Weights of a small GPT-style language model, trained from scratch on English Wikipedia: 4 heads of 128, 610M tokens.
Each number is 128 + 24 x the weight over its row's rms, rounded and kept within 0 to 255. Layers, rows and columns count from 0. Numbers have three digits each. The size before them is the row's rms in percent of the matrix's.

# q: layer 12 attention query, 512x512, rms 0.0573, rows 242-255, columns 384-511
# k: layer 12 attention key, 512x512, rms 0.0573, rows 242-255, columns 384-511
# v: layer 12 attention value, 512x512, rms 0.0794, rows 128-138, columns 384-511
# o: layer 12 attention output (transposed), 512x512, rms 0.139, rows 128-137, columns 384-511
q242 101:145152116099150156120148138079145113151137127131113127128118094153101116173134145101148107154123113124113137122121126133154094163126166144112138118143155110148104162087131162143151165129135133150100122132116119136133111137109141160129143163113152147121167137160096106102147120127140145103113112096126175155119098091095106168108145114087125093091145104137159131151136117126135096126131
k242 104:110125156065123116146161116124133175127149142162131098112097108120124145126135124104107178121126135077101150146125097086101106208112094115077144106147161090106106135094169133113123164161137112123095101079138136124134107143105154131117096130117115112115109117137078089087142148154159147179104128130085130158135113140141074130126090106126064138109091116120116164112159129110125123137121
q243 103:147135099122130097162081140105123129153125106123153148148144160170125148135108106100152098129120174121142138128115139135130160125142150136128147138098089146128111168150162145095129092162110173125145145155124128149121123165105129118156109155166110145060131110122109110127152132138141132096145113167160193165147156107149136136105148145140148047088120131127142111074131152108109123159100
k243 105:114103122125140127132117069182159146135124083136086108096087126150163182158174144135145114110129171145108125138140133069159157165102142135087120129118136155145120114126125141124098088159142101114094129170130115132124128175110109127184106148141136120160139148159094145134098111158119072104138160128118119133109138076156155117154158156146102117126106116131121113160108110116134145156122
q244 105:088139156129130130134101129142129155147142124106140161168113153128142118090155140133149102102132114136082125139121168094143142094147092143140141130141114129111087182108111141147144137146117158133127138117107123140096151126143127105130147147144104115167139123135147093132091126117132097102129090131130156134138148160108157127060140099136096100144107137113068120175118131147119165145094
k244 105:097107118084092121150060156131141162093126145195128172154132150151113151109111094125138137127157111114099116143120150120172146108127127142147148136059160099164100137119106166115135117145123135142162117086127126154136121124129114104117145149188126144167097162150081137121121122172119096106121101098125106132132123136154112121137095139114113133122134188156117121129113147151127151187073
q245 099:190113157132191112115127136132126156118137136123123169158097154122166106097137144142138120111105143124167123074071074094119137120147120093118123168132173126117157148116135133167095146102124148127122147131152108148133123176150135138163094137137117096111138087148110149105192104124115092146103109137146105091065089118083119127113132173117130101122082092133093104119131132157138124148105
k245 102:127131115138125118130094102114115121123098106060149129131143108120085090076093093117123141129112101150119137148110121109095118111172110114132136127126143106096111160135108121168133098090127111115138158124126133160117127128177179144155126148120108143115153110156154090094145073136072116139138149155156105120135169101116107125167087112157112161180135171123111118105078149086105121090155
q246 107:133130105143181104113127132102144139166128134106134124150201114148116114170137123176129118115153111127139121125151155100123130127136157131173165107124133164149174131104140141131119083107136080120130108180155152127133099127088103148140133170079133135098143124142117122110115132123094118130123134112121069110147138129094066121142096130174135152112088155129126106149114131127119160107129
k246 105:123126119138150160135103160121154109107116127135120135146134148110141146163092122133121113113112122168124203126129125108114118143115159121123135112137167118145121152121134145115130101120170147134146135135095133175082124082088117136123083054102106141126117118151104114193124137060135144127136143183141067113124140097128152160150104108133167104069138173157165096121092112102153109110127
q247 104:185129111134152109183159160101112102111118111105155131138129118160136119134131124132123156142149140166112123112133118126127167152130149129129098150155115117131128155094107154116162127142150131117132082114119172141133136099101082087119115147131171124140135160138120091104061145083199131135127104115139123105122097116122113133132108107116188172144143126087135135148151147164147168085159
k247 101:122141126136163128146195119156122117138101143133141118094130117088118140097155140161120142119141143116107110134145095160152145109114125142121134107112092103131154148082094105114158100130128171090126128158122151139127169133155102129129152185106144135117114149102145127104094156099128110123138122120126133177154079110113146136104093158120117127134091125147104158125098090115137133123126
q248 107:171145157092127086123160154107153131130116136150132123155154126107132078137120108147106108114157136161067099165110153122165133098168147083113143137103141153114107157096185148149078097151155209165146143118087134132101124127151129097125144087111120112139118120099173176113133120082117136149133095123143100123112126154123135085075146137113116135139135102152136139153134126142124153180114
k248 106:130112148122094143131141149118172134078186129117101124142112166067126104130145167116162115134133126135108102187086138167148162144193121154146111125125180076172160106092144159160178086149170209125129164136115125119139154130156085110115132100127101109093083142126151126131104154176132104106125072138120131170117141146140120090109133136147104103147173111136111127110123085141118186142147
q249 103:138108128120129091158116096118143127091135108104140111108116097105099131107113144134136110142110135129127144167129123107110129149141115174127129136154124139091104142110162109131112108130126132163149154163086126120124111178109102132117120139163119140099151174115144063130119105141139107144131131080145055163115130104090098155161127115108137177097141146134135152106143100163098116079126
k249 103:156118129130154178087112098130142128096161081180086091122122113099120096105144106124109126115111164104131135165141134121161145116104157142129121099141119151127122139137120131118099084177126123151187134151087139111139104145094115121131126131104125120089129122131135089157082119126108126102128147110153136143113139083113112103140139125097126141101133136164149180111086145125140122109103
q250 106:129122165146100130135123126140092136132136129104134167152136143114058127154139102152111117122093141127159094120117161110097089139168090116162117099141101092149153119136120115161134092102106121089115192083133095149147182131153145156105108146098137128105102117141128149107135149113142134131119124116150124047124141154094116156134131107109114124182147070130077124134142128155121152081084
k250 103:132130116128068110099128121118167138118130115128135147127141126085098160140158141161134143125120102114088096138140200117131105131106121120124164165160168127142155103153121148117132113105147143182157114115095101117140116078095182133097149135106125127165120153159151117111152144126148112098113137120138126099161114123116090152130150156138112134141157111173138109121140175163148174055109
q251 101:156121123083091132097109091088144120107111116081086125186121105157112148129156165137133138107139157155077128132122100132128155155155154135155116121132148110115146122129158118124130164112132110101154165177111169123112123120134137124157098139165100151139115151102123116161084122092085107131140145090144168199135138141118104111140136136140117117135140123125169114125143172155137116107161
k251 102:148159093110138095133143134115118103101124136115141136187095102099101133127143112119122211102131115096157136124156141109145133162117116109117119118132133142162136092142140117099136160114102107130101111169158124134138095131123101120140112124079107115137101135093160158119103120126093119133125121083141153137085117113150081180164141151181165121136168133104114112132130168174125146135154
q252 105:056095112157119095120138072107108098187169149135147122130152132112161133152097136111161118138122152138128170103166082111164129139139117128144169116167139132058180136148137125140119107126130125144098166106141117122126118128135067155117152122146112087130079112105146141142119130171176130149094142119147120122149168092090121169148126086115161142116173165163147167160138079117108107145140
k252 102:149158078136086135153125075135108142089143098110124140114110141089120092121124102108146136185085125090146164133125137110102112105105119125118092118138195120103135157128095124186102140149108076077124141123114124159140133164147108136101114149143145132134126137095136064137113116137143149040126120155166115100153126092105105139127132134131132123104149127109136124143091132121145116146117
q253 109:108154116143153138130130104131108140129140132142124130112158174157134147152131126148110144147168152134128134180151161108121126124132131130130095094194122159145124100082111139099124111167128123167123133174145096121141148155128121152099135115140146132130086151077119160130194147112165153109164141118127125148113164112134127149121134142125148110083167136103144137149137092138136120172081
k253 106:117136130136162143156187144108154136137129190128101129149173139122121135121097148150135137141155072115120112128098119091121133106125130151135116115140128086137139130126131142117135147110180141131158158146119131149120139155121124140091105152125136103091116108107092164139168154140142150136166160123132124152111136115083142189115119142183124114120138104069137117112143147152147104122086
q254 097:137098114124173086107142138102167128165122158113089082127135132163193112146120098124153138150149155062110154124111163164173155155111126133168167130122120145137091133181179150097127116141131148148131128140125096105148121129123138111125136129155088116097159139144104108131118107160117117145166130159182109105121119108115163128150144137121147119139132164107140140088132136144155109098108
k254 102:121118104097142138116085120121145124144112082105112099167149090176151094133136139146103138140127120134113125131148102133127116133085145123175144169127128127120125116168162139167075116065175118108112083105129112130079150131118123140116115157108090146149114127170116109097141112146120111133127128157137114176100129133133132113108157122117083133111144132129142152079104112162118112107098
q255 100:107066109161146138140103117139115130092160111085106041106127118094143139115127122129168146120143097167138145109171168134139152146150121156118141151123139087099151120130144140130108122114130132154123115150156127115109099133122135121112136170155128144143167152131141122127134115110126130210141077146148118074130104108142139158122121157106143132134121120123128130123144152131112099129130
k255 101:140142112123104138149099137132125084101129096132104170107163127114105133151115101125119107136117122151129098173162180106164145146125131118092125130117145102120137162115097114119145114142121092127137133110108173108131111126146146122134107143106157106132119156071120143152203168146108112096144051130151169117096082119076118092143116137104174126094128105170123100147118133118134107133103
v128 100:140122082176135144132163134119144122142105128132105102131156129091130105133098115118136153119212099101161124133109123098117098122089126088130112121096120133142154100131171178099099113125083114181132140156091138098109134117160155125115134151100119137144154141117113171134115104094148119133143132138109087134082137125150125124133102119114080156171144141150119133087093122148098126125162
o128 096:084125144104120144165084149113125106147112162146150148095111125133142145102099137131155123177081132141116147121079115124133150103089140138090185135126088154190091122129077120179110088148174119111175112148148118126144150140125142143141126055125131090119142131093124133147136143116121116118094149090130130113134100140134121162117121116124131083098130136131064119160128126148126127146083
v129 097:152191119170135154154143146111115147125152134105151090130127161102116150109123110158088114134169134148138119096136103110087116126106140170126101135082115112188104160098101142120139116088134118153139119100072151115134152106181085126098151120112128082155153099125137157110160139125128104097128102104122150134086118158109163148124107159109104131152103147143124105115117101143118074131133
o129 099:134081085096150154133120105122144128121108128126111094122108110132150108138122141124100131143114141175119147135126111133109116077111142101115124142115109143098106113146143130113101151089121155129139149150155108115121105147154167137123105141156142156111157111143117130120092123107109123119103164167114120141168151130127110122159122144120125119099118150135148165196108140112169093104147
v130 100:147127152141109174095125112132117109141085113128170137133135139129138163154168162139115148122114128112101140145135098111161118138119091162133092142124150125109160125129127149105183116097174130127151093107138102132122126081112143115132080087087091088115117164177104109096132145100123137093139186151108146157116109105149115117195143167099115147132115171189128133126104138102137152118134
o130 098:107127089126151140151126123125124161169148146105114070138114124117135116124129101181096133168123101143136148081113081134127112140138098152113114126120082127103092124120148131137147155132080148128167159148120145078089094099130115120164136151124111150141165119074168119142143135143123158142142101157121117139090144150177172152103109137131119111148118090100126095134077141105154080068147
v131 093:137096151131111166094143125122145137122101152134113139134139144114117133119138140142133140121125113124142104123129117173153165151120132119126125155126139160100127134130141156122125120137121180122139128099144148091147168098158176085124094119144152161060133143153111124149146163154132097148126165111145159139102080129140122126129123092110104090136141134140107107148172154094158126115132
o131 093:142148148139120099134130116130106109104085168123155092114133087105125110107156117105130096137081082140109112122112133117141114127138089147128147150121091133121134140112135150136161172159140140122131181136095134128142113185102110140080147150128126113128177147161110077124115073057130152125160122175122073128138114123109141160147077150141136123157093146124152176108137113145137140136104
v132 095:157099132128122122168123093152140161082086083137113108116103133154114150112122136125162120114142121124141149126089117155131111142149143112106098092074154151118143109129095143127113137102164113128123139131124122175135146128101174167133141099083135150132123133099117131171159113138085155150139155099165128108089108170113140122127164103114134168103116120171131135146086142114134139166154
o132 095:104101119147125118089126125095139110131121131101141124126186149116110134099098128112151097168134106146139133128135113083130139137116124147125141158182098108149127156112132097134116123103118173123105157117127133105090124117166129153117129111148135143076112075145108145084000136105186160134144136154142102108156165100185131127128120135141124113133141127080147168118139109167145133093093
v133 092:155146083125091106161083178128145125155132127126123086145128183095111152137118125141131162118098121102127143121167116142121125108117145123141134144110133104155097089058121124126108144116121107149127073102144145083139137103145113137115119143118151129149157100080142103117121087076111128105158118104122121116100107080136145139103155135153123108174093120119114105140077168135184154097171
o133 097:080122140118152143119155097138131147145141134156148130142133106099120129135168167114141167110104121111125124106110107152148133145108149164104133142146118159133147131134141116095133096097141148087127109145124126151153135143137158139143139129147116167097140088183112134125186133154188128155136117103085124115137097142139104163182117128108130152059150124151135126112129072077124098160142
v134 094:121101139118097081115080147143136145162121145113152129098150125077178124104123110122124120170071111147132132171111149129129154134112182112119127157145110175158140161118131030143160117156137156138110161140105132140143162153114131150130151104106123158108175130174138128151120121143131148106124142103144128125129126128090115135149136099165113080149138123105124085086135150136117115128167
o134 095:123125156128161121108167102175152147144142163163130154154127108116111130160184134113133137129115165139154174089131174120117100107134114147114123139099170095129157141118130152098135130162111131115119136136137118111102110109145116117106102137128127099150107134090112121105171120149151139155144104115125084129121151129129151088116122155084151171122107156193145143143116100142162133141125
v135 093:107147169176148112134141163172126105155140107128149153143112155160148127126087119125113136136113102146108100114147122091116125130152086158075164108104134158145132116143134148109126127124135122087092159111141113091121180145135142107112108117141116171125118128119178105100143167144092115110123167080119075152140106147119141115096118170161143169126118142094089110127150108144137133126182
o135 095:143104099104101182129098105134122141120069138148140129131152121100119126138137116119146130144118151113150139115153139093159088128102137114129080115124099112139075139152141153141135143169155136176121128129127103130131081086126078151151179144090103082134136147141129106161097103107178128113090102128149126125090149104108113092169150086141132086116130126144142134147101145088111153135107
v136 094:128097158164116151122122158106113124136167141124106160106078136151113122137113124121166133125119115142137116141124161136135129109133110144129076102146125104090106100099098123138113105177135128118158129112083200167141072140108167119123128147112136155144127139134130122118139116155175119122122122071130144153144129161097112132153117146126166120098114138134113125107150113166147128121152
o136 093:140169108140111151105140079101138145102124103149135143075160132127184133181127069146134100118122092143130062090097120099153110167126097107116131132091108109135137118131118126109130133132098133125140121181191113120120092197127082124146132100162104110135093122126159108125096154155124134120117150146133091113131158155167138123108111123140112150136162112132168151132110158097116121127100
v137 096:088150129119122112099133143106109146106121090116128132112095169126127125139142089127144145120118112180137172097133138094138129126136154091143120093133135153137156124130103150132134135106120149136119149147168133126127129169133139109137139133125149122083126102095159104132115124134160124124117146121153086144142120102183131099151125120132125122122102130181132128120154150135133131112190
o137 101:149098183130136127187088125144115118120133125176128126161166074079087133101130129129129121174135120153073110172156110143120131109088138115142117124132155126150136146169108145124111143143131173159102122122133086098108145101170126133173102175141114063129122135148081163158168081135129147080143117135108095113102135152093120153114126095117121162129132176109108105143118073095127139157124
v138 095:093130124138105125084131114106085115114142133081154118146118095107111139143106110116092094167121110083168120125123146157119088113106131116119156157133113138161063136126125123129126159153114101132113160113112104144109118147115155147148168101129120078124099133178138159131108139129138135128087095060130167123094120133128125149138118103128167135167168127143147146132120125104128133103135